config.toml
d_model = 192
n_kv_head = 1
head_dim = 64
norm = "rmsnorm"
norm_place = "pre"
norm_eps = 1e-06
rope_base = 100000.0
rope_fraction = 1.0
parallel_block = false
lr = 0.00834
beta1 = 0.93
lr_head = 0.00612
schedule = "wsd"
decay_shape = "linear"
Each number is 500 + 40 x the weight over its row's rms, rounded and kept within 0 to 999. Layers, rows and columns count from 0. Numbers have three digits each. The size before them is the row's rms in percent of the matrix's.

# layer 22 MLP down (transposed), 384x192, rms 0.153, rows 88-136, columns 0-95
100:517488497517518500507513531509521492520504583508485533590494482425440597532482412478426468470556504494484442545494550548523485492517518465444440462487537499535556470484526564547556518443513443556535504526488554587512508366512554527515470584521526511560522533507470524551556466507535469510
104:533437441522562494464598486443503479500485477567525536520526555538520500472508501452541534485472509528522517487558579487503520485469504491437423584504504516483556531486462567440515491454553451474362495482530565561437474464463534528515503491536552512455446514500478543447453509497508452424
101:508572482464491561536443436542502495544542490516451537494493547479477537483441478541495436497572549534481526460465469492512529494554550518483496550487515517464528537469423504482491491531550481532449423488488578521544436450507552498546570468516396467558462510495494502490470490491452532507
100:509482519466488526542425520564489511472521515519493486437572474482488594556508529495483534512474467571536523512472510523448506473515452483505468460560494431568445535501508565530470577404525465466491525497446561591464530403498483495477531494551515551465487498482574526582485516525546530508
097:533470413556541576592456445406578455500454522519436523486543548496509529496458517441497463502517494458534603518508532520455441521498561493514494560494437538508490492493497526486535540524510500451488482527521444543525447504550473536495463508513519444550512516550423520568511444497436542494
093:381487524483439508459539531430495465472508504491523541455514485494514493538441449528460513483478535511472438440531493476489549549441550560506468468583529556456501481480503462496479558547448449502430460532563488546503479515504498477524478376507459542499540472473501563537432539494524407566
101:520471531521434480486492498499455483448462493504517545465534544584423499508549513537493506548502513467540480456529519500451560482450443466560441545491503455506440506499546465458515522494516458499569516535530518426445550505506464553542556508430566527509529484468543402520558482429482525475
099:541517475555452466414438518505460561450509568530492535510562501512467541537543457462468532501475453511485559489473567518526559500499507507506508512458508478568502512539426519462432471439469545491542503522513534441491431478384519564495502541500521491449550497468550490524468516490548448585
106:526536483468538512438460517492489567490548475497495501458500513480436490463510541525529550513526555549480498568479440489535508488536483428584459457442473532531516508439543448511497592553486547503505560418480559481473561474546532511460429473499478511456488526473428533489546494534444551523
101:524488440500505472562444517564467477463535553509484547472571557483497542502591444522423487466530457479430508564481528481474527475454501509487592550481490495438512462472473499476545507488553456509492553484570486363565483499525491571558473547510431544498477537459540462506527517465546499546
095:431446505562618432486462471492521562471506422469498578542519535502514449485484508546538463517453529458472469510513471490505400462555441490507473484548485485518487493514519533540498489549499540523479470511411483570500530474483494519463466525586481580470474507473414532483535494502492621461
102:491499464567421503569546552480507509407532490443466554486510423528559468558533499457502502521508568492526536546506492375535508465571438485549488466561529511522492518437477473528499497549496585474539512517478543407518517542521566438459510490485527466492546542514560549542515435474467468545
107:562528438408480482474511507499464541436488538468521497494525507516519478551473513452526448494532430497430528411527468457482417508519491453520564627502542500491473493503476506464515492467485459525577584502537490506471529490525540537502492514533493412525541537517549528513453518494443555424
106:486427520549498535505441534486468463510494565475482515539515395459487494436506542494499509466500533496411507408554566464523565495518511508520521516534533588456512506545489513507513542545425493465457391520472547617524474546493521512433472482520465513540505481477465499475396491480491489570
093:495485475508514455473502523459529471492540436482483487500518470506551458474465481523500467524515472451549499475568449545470494497405561479543526435518448446516464536540489413529523518511483569528563549509533422530528511514566477498425404463549459506507473443469489496538502489507543491514
096:436534466537486520468517498523499542500474507493496558520480488470461457486567537483557586483466520582445532533489436480534498505497469454523417491542550446460503551446504517510475528544459588557430503498576515428473500491555534467521550461388620499502516463479505561457517493527529514567
104:508494530496496470453515506539479453452430509497496442458475498499454529414501491514469613510459484460567537549565498543486470466434576479493525463482408504530424483592458564509477494429529469495531508497534484507509495479489434457488506492543478514458543504523478522540531573508547537461
106:519524497513446518540531436562443483518475446526493499533547536474474473550443417513480489522456521551488538588479443473470534517518486406534485501536487514482526407473523542526507477464483523451460460501515495386508459477498443410470565478523543522493518406462482473426467509508498442502
099:567486449512471502504570532550444472459524543510468482404472540462540488526527508468432529567496593572548432493508458470512434417521459527530504512529493522500573543494618487510577488449503490488486501560424488451571520478486481458415528510451521530527479483549492440504564501469574451463
101:504500488529564554446507435501448523624571539542462429534523471470458516454431491603497619488537487480529538536489490519542494476509549488458479504484543483493567537471488450490502539547507388475490530450512508565440472521481472525477572451480564555457459436479507483477442566505494530473
099:519495513521481456511454580532463446430505457485539580513480506474478510479472544499472498558439551439539498526434438516512498470490536506525442536484566465495554477498494553513463525570538506610495507578572513514627532423583465436510467464454483485444473452558516442447585491491515473485
103:495489555459586466472476431515539529537429480539524443405477507465525457554451428480510404468533484469470498503460434493474504477461420599524476445530516489526486523526465455478526467545517499546513489509529419423470408459481506483435571507540511514472478486458486443529483512445397471540
098:533454413476599509537449486495471464492481493509438517506501523462535440487482514482443484554457478534454530485465519482522488493538516435509562510475453588468488456514446553492412468489536515467517520535571504543482525492507526499517476520508403442516491486546483486511476449467485621473
107:511490472503498417521495541529469519508482526506500448449506465461496494553544515487519479448551509442462491540398487516557480476488507512516524467485477403533509547574480441473504524568544454467464522443549457408555435457514532515464574558483452466506530564547512533482529459491566496447
097:547462455475591486464431547567542534490412509400508467463502516490531552503460487543517529492548542458504534461471510464515507529511513470469511528431563414566434517478592476501506548484477406512555463521517500474521539558536550512499487536521498499544553551494512568489542475409556512489
099:525486447480549463439525527464534511517573478467500487535509481536566535512396565508519519501489531491552501457471472451521528456500587482500550495482492510543501506517516461445500416549517481523523530495546496522478511445472533524428500415583503497500514436448466464524462514459484388531
099:554431443589567435533468565464540475511510473462483465552565429518504498523506590507445516478472565471567491479521482519537510542505477535539461563512472535500498569483526494446451429452514419520550498494409551514490521521497522501582528512481476448474504495561513499538553491448535490463
105:479459489501495475467521520438533445509456478417511557479434430565426518521573440497581485425514522429514472458527494561443491493478509532566492432532457493494491487520521512463597489484467452481563471519519540392518532478494468562465504502558477490512528445508447465506508468503518549431
096:455519557452520544469529513562459432475532563575515529502556528491534591519475488511512511544496530530477503539520525539474555434555558504433477485443625512500418538485481541501522486545469537521488461559495555488468496433438542479566476500502502492503558524477497483555488463479461534509
093:503509500596448490504473517492493448432532558446465548464464468480549503519497494506516522475468507474480432492539468500533438511486494506534489468440489513507532499519580467450461507446535509587470490528565472358478523452498501490438442533512547475522548464509530590499501573483516501503
097:442540487501502546485470504431471440513458501506463489477496500449474485516502485525484450478516486520538489468500449493447483544623536481471458473483460468501480440498418520568485515542527400505449499544538480518484567448547580531449366526533499471465512527573513481465494478458595468457
104:551474506541505468495530560501526475557444508507466540552546504523543519587478574505523435521497538491559441447472482494570495455558484539564480506561473511536439522503492468509526561520519520483528523458475468478435448501490579485480538448486494497408511398477532470560517471567557514543
103:555485537471487490452438534499474484518570487491401521491491456466478467556469478463494542439483439493518449477510463523451498487533537462551484513499423581500517514505478468522524531454476456492556506596428470435494531485460561426500482453392430447496524528494532546528464498490544522460
097:535547487491455516537489509430454504539531482485440489432538559479543535494443469496474462515477463477526475491486483505492485485538538530492520507510461489530488527460503502489496522477452493529536425524497430562526470561526486420522473501562464438512467510449477544519509503505498548570
104:492524504436515529480586505506478538473492501507426479528461489526482484520510505451525500491503472534431430493494565519492481492551557482523438558465592578477487542440464484452538497474482398541586555468493501481505555462430524497505514490544530480439505460463503526464440567523553466512
102:474508517594507531488494496521476497450532557542520541504500510468578557538516477508505497458487504554583472468488552511525490480516535455480501553484493523544429494411447496476538493516551500565486450485586492351447502465457476507530437488553502523455522486539491529527567481539444489543
098:492479477445511470514533485496397453567458515467527448509524469458527485521443498487455555526501406511462568520564538499531432416493446438510517519541534529502537473498506450543534434539476566465529499516403408618509471511507465484482388525554483512551473546531558530530490513454536513527
103:464556557488512568477496460478561545466452544556504484492515451504491524557479519474544505549483452548495560537450443511530481515512553474605504442488463559519471543456536481537549472476390530482569507498496470655490491487489523520478470484539441471548484555537528512519413542484556461553
102:436494536522508569481504559522553491522453470423503507468477560468462549559511502511468491501538550472493480553556532513491506531601582511544447484513559511500419496488514463591603515488520576489481413454467484516576502441502511518490552509433482538550477510515505493514453460468494539437
101:477437524487552522484480484535542562490546441497503463503430478545504532500479479542522534479498442462613501507460575516516465437472443566466433468499487484522477531508454532486512532509489512522443506515471483575464452473547407516534425495494492518504513535477586488462531531485511496538
093:495516476582624506487404513579496481444493537465472526542493527458531487493446446465538492558543500467538428470516560532581497538569490570522515564452487487496437477530535490505503536487461526528555495451404461403479524481486501505514494513443501451457473440521498529555539504496550543490
105:519527470495596459477442501486492447464465499555489466509463481455507471556502515468582546542502508534488475473569511524535522460503458436494518511433508523386463501493501464462496449566562540505457532411502434426503492504485487537551552465476481452475573529496537507487501512466542522551
101:463569463485506404464479576521458544484491545476432531460498393444542551482547469534509551403431446535501472539531536499514534492496559525523496523546465501452527422508457530455485419506464474524504498494544491491486471486555466517509524559417531494528492514506485530473520504558513495520
096:476499493476476480470508524465530500580501475489444475492496542495379477542515511542556533543490506448460527457510571523535531457476539481508408451486471423540545533552446504531532524494518560509596491476467533558497592444523477457508490507512429467493583561475461559521406492493512520509
102:512478457485512509433465479410488464422481460507501520501456504525461566532525522543528472510570469483539514500491584478561506505504509482425478474544531475517460465491510501475566519504547496498529458522524533451490528515489526480489500531528478510552580438540531521474491565475521477452
101:502572507511511503446497546465511539420475498453453485464528506544470500601494549454444596469468468553581548490507576491564481471512478514483480470560480473497568462512495548463491431549492547542556480560492422648514485504468470447517482531516544516496479536448521548456473565536499508480
102:467496517495608472521467529475425502566494508480465528533482591452541488481477468522450499440484472464581494484501482504456520456491477499487467549500507484468504492447538528456396491443515512527532538487518505452487507514602469530461514476506548467560462528527510523519525478462478511450
101:512474430539521565462479559526470522547542495403451519539458456509500518488547520481558596538467560468445463520473550475516539500553484496462547475459464493430498501524453495538473501479443448496518517511462524545427550468549563508551473441472499486467483527461453525545579461518517500533
107:473534431498512436473458537510494500526476541521480478500465534475491481528540384534490533444484465469495452488420460528498477468508478544565473577520446531461590579512577507513487503427467502526488576579519453511507527386596507548527504575510484494520501555502498538463467471470537495502
# layer 22 MLP gate, 384x192, rms 0.138, rows 89-136, columns 0-95
102:540517540482555501461496505512519534487481473520605425460543554487397552481508514500472504450499477604534478558533432491501564557556465500470529538490533524573436550554518447519559528508499473570445564517438509469480498499526464460532557446436472410435495549460475523481549486446511493503
106:487501507536463557536586546465462402578540456487508579437529517513586421514517534497528467520426504570527526476521497512475418458489480514499443508523499522575456531494539531542518546505490557515502456439549501500439468526534505471489474493462523535450484496499472466520551537508469483484
104:553518502448542504520512509498586610482498499523499434507518439452513461562462539540474481493513461506480491449545472473464469553490437514491481537480533512540500527489515545511438449436429491393497546520428494498507548463468516457479499519629412534459564508499474447433505462506512486501
097:522554546454561536507479574530554502523552482527500538508446596488511591469466468491507490554467510531416450556435515484454499476525519505544514467509513572516523445420490481515532613443452535518512536518511533428466525460498475448489470460468465499531501586453526471507521504504499434532
100:477475474463549526456518520489470462550523505537524457512484549466530430452522589524435500438513477484531485432520488543484516509526401494535465537414590517557509446499484524508528502509474555505473458431493503440431465482486469464630507470507550503463515502542452438506559530460525532510
101:501464523476579518494500583478501531522520492484542468507465440489410528581488501379495485529559439509553506511479488517538475514523501539494487514465559503508488526470577518529467503507473412465533527453430448496495519498437474526439548522498498529508550431506461434546485503488438460534
102:462506522478585550513523512583492480483576455552527465539511490422519471425462523570540437502470494509573477464549504498510494530438529471468509512561574523494517519538515466490552542505586513547458509561482409501544560500548535511478489538455521451538537551455530481509500498417515530561
108:529449407536479512542453514466582483509543519551610426563496475489447550505471564502492472427516479545505491476462533491503545524561465540390473533489484507542413536482544483406481504536517493534506505577547533476500478486508530571520524485502543479516490546506479484501449456566538424521
105:525478506565492512537525540482505502403497569527487502503500557513522489462453461454564524472496461448455443444476454611445451508482479466450542535530567458519521467463581433493579512473477460454503537536541543393480543475495543518453520568531451516585497513489526441490530558495468527464
097:429467477481503488499519482438551375530597550578454507494493445423468452558488518483484492531490426516507464488473540504444499513445559503502495517454533552517521507465384498416524499456486567472509505493469474518590487442517507535495462565451495494445567499541493460475492485465563542491
100:481465565441496542493457476522519450492528468513447472498572473423515502534518452557427467514495532492532504584448453536511423501514496460537544524460485526496496531451502557466467523481506460492535513482528527512546535504440551540552456465554429512569475542527468497478488545444481495464
101:499516481539553504508471502421594506452491507567495483528488542465466501564477445467520451560506545482471547512494502463462479475493478510538494435520477517515437462449550603521479512478437466484508427510444565482467457534556446559529420528495538575539568460533438459602538532466494478514
106:486564484516534488453577462392502482492514507518484526528472553497519483493438492454458525492491557486529507542565436489468497531500482524513403553475480585484498496521458574502427459479483456492464476449450531458522504502500492488530523552565467471464479503584544478521431471506491510479
093:515524447511486489519478505429502509544495493579482436507563505491516500502520496603448499553542523565480534509485471526475472542549488505501501416522521497469452500499542494565490511479563507540452546526498494429516502446559476491428576492450519418507475487519462524594505514489548528564
099:503513534524488488521555493449527480556484561452448527566492525497546582444467569507400501495553502553541478545482509508477462502559491509478442545500545451499437532516536531451492432547542541450585469449466476546492435424510451518475521419482458536555547456500521493530505511473471568486
097:526580478549592504439457552521547451503525477567508533502455551488483494541516478447491500506531476541563506514545448519489452611456537514522525526512516553515496542449547543429419431494597482514465500502477443416464516465505559507455547476477456529457452478484494505482456513571480585509
100:427532509420442518526498452467518606552495463481535498539504486549499495432509539486549537523467513485564454553533563507559500481433442573548489512545492439515486487485514454481476554519484516558487429522531505432428494438490562556512566477517487464529486508526558470498522418518570519567
102:529566501419495560493485471475464495516501507525455547509502489492474540512591506499414516491546498539533471455457433484458507465470573474434518531567569433518547434453500534470479474477473458489440440455454495503453524460557529485518515476530538512488482482489495515545496556471501515480
100:428455499470509500446508557438517448529483452509588601559533428539553475543508585534462501607487481519469496422468548448465498522436507543528482495486526506451488495538480519497505477530504622478489525544440502460534496548472524438524444530474555474480518583510495469528469502489490461537
100:494444486522505497452520492607446487507473522438522550587465470469533510477524525426466522430493444477488468527487480491522438526502469442456461504493493434472495540487532540480418520543609566489468500504596500444509489447471432440507599461480558525472467448486514411465528487558519465520
098:468576591520502513505507536442552530502458507507483515519570433545525486480516508462457538482528480486512555583452443518478530490477465568435498423487536502484492483460452503515452492544481490543509532461470525481464527537476484533499429517484465513477424584539567464475498511524546577499
094:452496501462558489485525547517432487507540481487552483452560526500569462552434512509544520517525481526499541484487493543497477533493431531497501583483488485536509431427466483432467473528455520484563549518438427485571490511524528452494413507447496471491530520488458535477489531446465536557
104:460509460578475447591425599506527382499501469518515508533492542484499470500454496507519535456499394508466562461518475482513469473491460507500559498536498525482512502549481500560487599562489566542539446489479482449543466489484501471516530611466474487544581489534466495474570484491549430486
098:466532473493454530520473503556467485495535547492579551498470469548488471574492523447506531519486466477435453543509427618569491472510552513520544483500443506561532503514348470554489432485483502504523490458515585480498506545424548488522465461448509520479514471470455407437496504538589461496
103:507509478483445496453482533445536440441492507478487494528537470443513480436533488393539544500469443489505485558482445505553477529513461425468552425585493472512460521490481535510478587494469484448504476473459496462480477489486533442463516443492535437471544569425505537550555471512466528564
102:447506521460566527357546566502524515568486547445529450525477527480511516505539537551466494544451432510548500510451539493428528460482481547539463491531531543559519506479491519525511477489438523445557495524499541510452610414458494574436583511477561573516513544567503458508535544471556517494
102:528450479467460387532480553449528487429523511524566522472468524457514555549495506461491454451547509545446480603484506496535499527496504483514562453445508473482443474464488523480472484504484476490435561516511501486521483454441474496470488448484500524528528456600535521517555525552473495451
091:477515474449545550466443538485515565519438461551520512512438525526446506491522513495521524482532476456474484504537551500603457476446443410557494408562502480570438465560482453514448498441518508490483559501513465403468526551453519492514511488439496467492536514489431531441525530451568491475
101:517549467537436567461488462496529485476522586575452503487462516441560541457506504532517517563548522503460496578484476494517470481466526521544486452553486515590465465457450537436475541462509468505460513532541518489400524433506479460490508451563409451475511526491458514491532587435513510529
098:486519489529516503463541512565549470460403408512503471499464438566565540475482517465564512442452507521544512464502500529519462513550526408444465583518515517446500559536530529454435442419500551492563503498392507517575560521435500432441449517451529498514460482545504554543502496464451483528
098:472487504500533517509525537510516554493490557526448554436509569482599501479541446474504470540504461490453499448440473488542522555554478502509407571545487483471492448470403493480445535488500513473518499484522491432473503575496441478517503542512533482507531515544492478521503485554420570501
108:502553489552479449550548550542538570587482501502472475514527535514450493478475545522537426459489537471419537470476494492506505481489416490482512473427517438487487534483516553464484560607547490488477479448420540481478454577444503501519456478571563491431472457517484525512556432470476445500
097:512511538535471471437559474532548494491504559488502453467443501482483449482481444520592513438499497492441474557436519482509523547559486459481467488515488483503544495415445508446507565418479531438505475525520527484461489444564454499531512489563457468559440432546513520544449501467515485532
103:485490588555438529550488552536539543518491471505525563468487521506507558556513498517453486444518493547479548439537555461514493526558636510496467527491513508554475487540493500522486580482511487449504491448509459480516573506500558495499487434546414481468410527530464475559484494529525538534
099:500524496470503589525416591559496567489473564535504500501564417512488519496485495461508557507524507523515487536481492513545478510511507482519505468461565512539514518468544572564506527520494498571512440497534459494449536532529437418503531512521446518502592504484515488469472488527522485469
102:537453524508515470455457448544544512503565438528484443495447510534467523515541485519517427585457516518593465453631531499434482525474532484443484555481497452557510542522465483433454543519481582436566532446501559457533547538481539502479464495497443448413513452449479528526565498547478471469
108:541539451479499516534530478468457498501441504459509486528442496493518493544491471548510499541473520510443488451490564519512408420476492475565566497502440528544413470517500553492502571558467464471436428514460492494513431460480426491473510459521526523422509488530462519439497473552455484511
104:405422552465491523441543520542518552473432486449495498408456461505530497530544448470500495575441499503493519524504540510560545460507535450462492494515556507448512500504519572464477544515509570508470471499575494499533493476515478534447577478432516500499477517502518494473479509493442557482
097:567467508528571512509522465447479516495528443424528501521523479559478474524491491557470447542543546539506424452439454462551556505490486456494449460522566559501606562508515507499465524486505518496519494468519478460518525484505504440502463498591486508451460500481460552439427547593504451480
091:469434578483463497528484479423517492492534558540530488523552534527488557464487474487549531507399554526468500418530497538431500442526510427493509463445589435523458576466557415452456478490504440548512569486512527500448559483524538457499429552472525539504509426576465508465473482450466440476
105:414475451535550496455522504478475482494480490490507466501488570521511544468484504523511511486560533438498489479509500483496522492475509451499534510527544495532483385505441473502523555522520472528483525539547531445503568569523502515470506546476483586412486489514473483490562531446479454605
100:518479506530515519542519518582520534437509434565516453477442502444558489437539521508487432504490472540515475529445501532516476550471474477495423450543507554507460413516570484527537497530501573421466479522530494500452528467476451458452483438453528472532501561518517527506549550495512509463
096:582487514559530502443544491528524403500470494527469510504445511382507508455531519486504532506436452479485562424494505488477460484433547503522549448458522485475401447537516530529497508466431557435507486559606538505440495512510520504561503502519507539508458463514543512535541426452421470509
112:503515474481505483505454483442495526520524452437479499475478479500497497484520519488506484531508494480480494515507544559452585446470540492470530445475544532485502494513488469478472491446475467476435486489509546440450472416473416547502511486568513560596455502540479461466533492472458480415
097:567509512507544457501425500466564504518545506521540535563519528423491469472421557419470465559523474488562554443504470467574531501477490541476550503525513458498500527430543482542432413505473484453504484469528532503486514502464475458486441427435464487537494496510420433485528493524444521533
098:470456508487485515510481473442487595455489604549525477507478454476483532524567481511542487403546497492462560524499572472495531494621475531471454504480455432506483511450443463478523436452569489486525500474490409477458455511466503487593505451509502441539571501467548606494554553508509503488
105:508565499489515458555544382465537512530444447479506502441437499456474477527528473504466517503547501478536460520549448400483476516569486522514507505590509463565436588510473496436517544475532537500526505498577503449463497502569588433500521487466549545498492514479529561517526543466457470492
104:458521492526458534519569509452540436485458481510548462468479460485420499555491484505562500473547501500572493528456519543603456518573500508476514462492556527527494476522514526517448477446472560522508470416470460481542500541448529461509505476454525433499551480517470442503509563501427533474
# layer 22 MLP up, 384x192, rms 0.147, rows 89-136, columns 0-95
103:471544498499500481467495587487563447479475511516549514505457565449528481495506511516538502430512486443484505506531511493480518438470586505471487555489493511468484465563445501503527433437524514511480574463495493497553504457528541572476465519532591487470467528481477502535541467461489419463
105:431537497524551502606513497538545493448561468502430510509454470462515493482525533515507473550488508403524518501491484461525477407466504512468517528525561438517554582505495498556526536430506464498470557454479509504550523546539595557511552486504529450434472465565542468477514515497487449561
097:483501435520495482560442514546474475534503433420513541492480464443468527497450407466475435499507517505515423449459503501494530490486534525513472545474400446454426576511522492525572530562463492533461488543530535522465519511420437460504495448461494400541499531553515530547508475553544499478
086:486461532498499511500540521469541484473568518445451546558536448512454480441499558495538513427587491473546490532468464561506537545535512414492456486548563511454521500453475451437505516497519492497536558428593482452545481458565419487503514558565483439480461528397456465486496493455550498499
098:561517480525496487545401519510473512426502530455482564490490483549513557467480394515460506558489460590561494497456525518433557500523537481483486541500476479495502515419526535490449540550458447493485480515499444515505553534455455393480450505546550468535480419456447507581422479566545435449
103:581577528601465510487562546522516511484563490505519529520525509510458480540469429508474442470502503481534529526510465496514492556431484497499539510529546565458480495498470475424541422447443505480520469575552536457475522460485473564486471527511478507561462408463452494468571546466501493492
097:515521501521511492497530458470493465494535483424514488502509485454488519408447548482513521501485485540435579548474493506421516554533464502476467478540478485435492495499467575435422467490548507587448513452515518484480458462506465507555481457559479528499492471558536480540547437416452452482
104:542412554535607488486525572529462434438496507546482563528497520480480522502465490456461524398422489525473495495540492402509491562510549525498477473466501504524411514599604460485415523520481530456414497538557523445466492420427550515556579544465505505500468499559500480503490490522521468487
105:421468487588490507512492537454523537463543533488443510452473535540576499482476496480535441533461486442496498485453437508547535470426545452462503476477454526507532476469552529465481487497543545520452537487513476510525636495547533551438507491545458524573529560501489511512419506558466450534
098:526520534447506460473522503482450481509569568558430453555467532508536479442491479538617513502470549494503458469461456494439485488563512491543464416521518558446565429543517537500598470475519530489520504510548553484539523530500491538545562495500455520468535474505514513515528454518475500494
100:531475574436560492477576540466472505456531515533502467573480411500515554525534521560536527514473519470490559471504541489401519479569552477524490535561501539534480621483506517543438442474513498506568463423522570538518473515546502443388520491450481492492484441532520513497402512531515436533
107:537524463449478504507513515537549492580509519380484529537448478499542420541513499537526459528504489437482502427530529489542480551529471473505496599430482498424501548461458470506521496509568541499572526503542435573495614580531490437525479543490534489488424537494508580556509537473513505412
107:477500453474500475506416519447451495433547505484463521426510536475474433471567501468484403427466522457534522492541578503524478468527468544466489508470541502547457491579470545557487590476497440497511458516489544497491472537523538493501455543490524439506529513449502454469516498536545432473
095:507496507527511537559477480507481567505475446512520451529473507506491506511536580460475516482604564488416540469514501461546463550532480469549474561505485449595518558469492507477478529573511512471513438467445565544520455449522396507476537478411505471434555509407510492518462462447481470497
104:504486458548443442424459503518474523448486438496478446518611518509503507534483539480559505496481449453514517446473528414516491519448433457510470481440494486515565495558488585570497534585506488473515501502407504418490503420530531457485542535496535459533490502496537513468507489509567492561
098:522471558526505499509498490531517523536519569469469547536496556490465522475532517504487500482487513573439517460452416493469575427504429490503513440415416550550480518391488487574537506573467509493513526509529491522437516542551536447560501446499513445478484501499488462462516528473492475471
111:481533502438439491550521526515484463558449484454496473526521503516486546451553494439530560448561514471522490521464530532547508502546462550570573487497520430587543514465543489455437531492425482473497447512528544450545478527461424479443551476502451501489507454450511604497496466509427509518
099:532587496458479490481528549543581450543523493475515458453545413474480467509492506484508417500483521447532520544451454474533562525405533495525448510512485504515549485533502505541502504499457544432526477429506525512591470492427510460556511553499584575551492554481543529494483534620451584475
096:542518560473511550519474487556436492499484584490529447507523494499566450441473491534439420441455504507531532596520461541537517482491545481548415480520481498469490505485462497499548515467573426462461511492538480521446467467460474519538515500451516505558498407517531486484480488523501513506
103:544571436526475461420510520558461524516469534478485506484483520511521540538550475463500480457475464475516513521508513431557482484537578446467480442481464361513512519493495516472502504527556448438544409468507549479589484523393531481476520484474491490536462519515497439543594501518487531503
107:503533503527506484502498454516513461481486502493462531509642554500477502475522512454444492511545553524482567499605562563464546498519600477553452426535493466478511540499536442489490448521535475502552482507462542447508505495473438463476466465481524491548492513508464532562485566497494541492
089:530518538559470530492519567473448450522578543549455508440510511471599480533554496471527490480527483503452457441450514507525526532535527548544471426536485501484440477488511467474459567520472504483450504485463544456507456458427493493530513470481534495535521483478613486451485506468507517493
104:485542501450511553576485486447464535488558462496461572475524539575471464480400491541513549507552419530467449484525478489502534498487518512520470542496480481516496403462472486505512537482514502556515490445561484420500447470544528515546572512522464502523559579535527457503517576477532550509
094:554484484561510460503557597470472553513468542566496427494567459505606494442531507474441600486472524525521480496544530473446463528499540480441511521494472506493487517483592436475541578549436525509500433548452478518553450557535506518509567576481490477466480461480527556464458479506488439441
094:514535470502531540577529474520462466494493485536559520493468522436519504514501461488538512427436474552472521499452412556401547494530538369468503509494503445467498432442466508480507482472544478565465502496465424499529451445492521467472518441478548532563407576456464530434513469482518517503
104:467473554500489470473473462527505420417543594515484516531519460525506514482450621474415465446497479482552445526516598599531518461447507562516492468456468544505458486529520487540459509439508474522526517532516503569505516483497450486503443558506496535495447556463453528516517476557585502588
100:454459472453495469533531461489439433531499452540493486507440527489534454469434507473467541489452509452543511560497507465588496490399415525531504534547517561414491523559518589480483547512473498510449494495483580439497511527511479524529386531522473523584517453455507553473504491529522509582
096:461509472483513513493563451549461470482470510467512490477557523496495499583445472486506490538467511539502430536479457511466573524503538506477464541433521458482472554509450590502457485535526500537559462514510598481495456523532535485556473521553570583513513508495580473533442482522491477549
104:554446481574529503544486404498483521539409519448513558494530490536476487546447492539461465501526506497592508462513486553546527521531480484517429514524496443438499507469502447477554529547456435474508500478428568412567490518522493439436561420492472515518496540478530538497514470537497467469
098:552509454482499495478510429591576549504484471536482511490426444469549473528445392529544454504500501490524554447526496524519487548557486502462509481513491499516459479484533512497554515491482464471523558523456480550535532511505499427536529445470499465446458533553418520559447455452533530557
106:544431488489415445469518512503552499451457547499457492507536544506521506523412578491472499480513486496504584483481516588501528443532572472449547531521571586480514488521489523502507469515501488479467431525439516458527494465459495533485459560512504456522499527472543449463584485511514578460
099:463435463455511596496506568561488500522500494464527510455486437447530454497444456477486533545467522520501538572551438532444497507539426558515509507493455509456454519535503546508529505478456511535481450436428547488554542461483508562479513462459512471532532472526497465463508486479475445409
095:479511516476458579500495426575468549474555506500515544486449558588513450528539503527469529423507583505535487435524582534496505463482524495510484480514538568468541484531460466507470501536555480556478520506500488486536537435511501526553554527495432489478510463522471516477491498524630482586
106:479520442485440455513455474524524444550466492473506475544544507504504418533523551476445548516524430480513390565496503530529477512420485518471465531502460536472518545513508574492516500472538490467529533445532501528522408453523525451492497525460489539536501461533570503542490475410523512500
101:499483501464568430505462515514471425483431546480511514530422571540510470540526491423426529517532466562523489447552554377506502542492539405493489464511470502576471454482507464518504520491527432584517442498470480482496490477490488492459507508523487556438451483493472522507579533489508552475
100:491476502541505513508496531521516447471520521529563471527457523426531431533506477544574462516469431447486530541498521468474476531473435462513542465553501521522490482456525509530555547480576480565380493517515478499478472516535429522545538517497528525477460440490512563535469520503510507551
106:474556529534510513529468492479560542474584556520465502461441488543520468534548548431503476502524504469571467575462508431588501550452517523581537528484463490499557494486455517522470517451448523530549418462530503538496484484511604484486518582437544496471508515487497527559487491455462490530
102:520507533463507456421489558525498426495463532448524431470556535478509531469445538439499479483477548568534472516515432587483429538525475484555424478551534520490530557471547522488482501522474535545413533561464504499530445509430480560567496473506536455426458457520556566455530508515537468527
102:481447547489479531511450419521505523487488461507503534462517489498427459508466484553490542478552529482562522514443522507496505495494452484487510483552507521567464515442495480524486570528486562497488514448481552545419514535468528587524431549538470437485531520524529495494498511530514491533
094:486531460488531521490544474510545494552440512493486490411485463547506434482464452506498512502581545514550525490432432524452547473472454532436515424494475547495479535507498526516524545487507621557433420546479507458588507481504520485510585510516459475501551521479529450570525528448508488519
100:511484500484474507472442515479477574517469548524521500414489489457480517481502510481516497500434465454518506551548530495499507553457555559436504536444522482465523507483480524483404474499523496509501563460515497506545520461549425532439513531557476470563499484505541560468422526456520604469
095:482509530486556429562480350476449454497497466521524545443443530522531457465463599519508527493543518503464565543534499468504461366577496600497494502480525472495451506529598534471522508533479472526473533528507517422475462499504540494493440506455494521532514475525501508471591513486503471506
098:521497459504392548468493382532476531464526490529496585511481526446479452541469466519485442555468571460509492444526526512425505491467455447572484486558529472522500482492439462507557527465506452493492516550530453427493584499493454528558559495649462513523501452502546539506498434461479512501
099:465546499450527525495490491519583582470471459470533469449482609462499448520506545432514515522497521531631540486518524493532489540550473502490482484492496448516538554548515501457488518462455420458489438566493479476543509431496491503549472451407537532485512469452529508483436452524444497505
103:459553560484445527499490473520499566438439496517538506513510554512459502523566526449473476506487415504490469468536494399516509446501490455393494571491457432448506409497493471451443479490506453505465502496499502580527481509495520471505513505474510541517547475508497464571512528492501498509
101:521549488573430556469565477438499544526505507567483491448465541538507421458444506499469469493457537533462482450507465501494444468567467489508456514433490575508530493478519404512534511517521533434516473447433478482466506594502501472412550507531498497493498458565501500393450539502470447543
100:567444444528515582464442470432537522501551565497509527492496521524377555569490456496506532536504467477486506504505528526530498532518484533547526515531469522531442486492487474581448515510570467522464528505551482495455417444527528509552500511482467501505583497427410494497450514493590495546
110:484546502524461536470512524499520548540444542474481501456501486494523508502419516531490477505569472477541512521473569441531604502511530518503484530466540494459517452436481483488499499400486500509470473518457523438506508486452501561537515473491554439537499515412561446501424536437490546533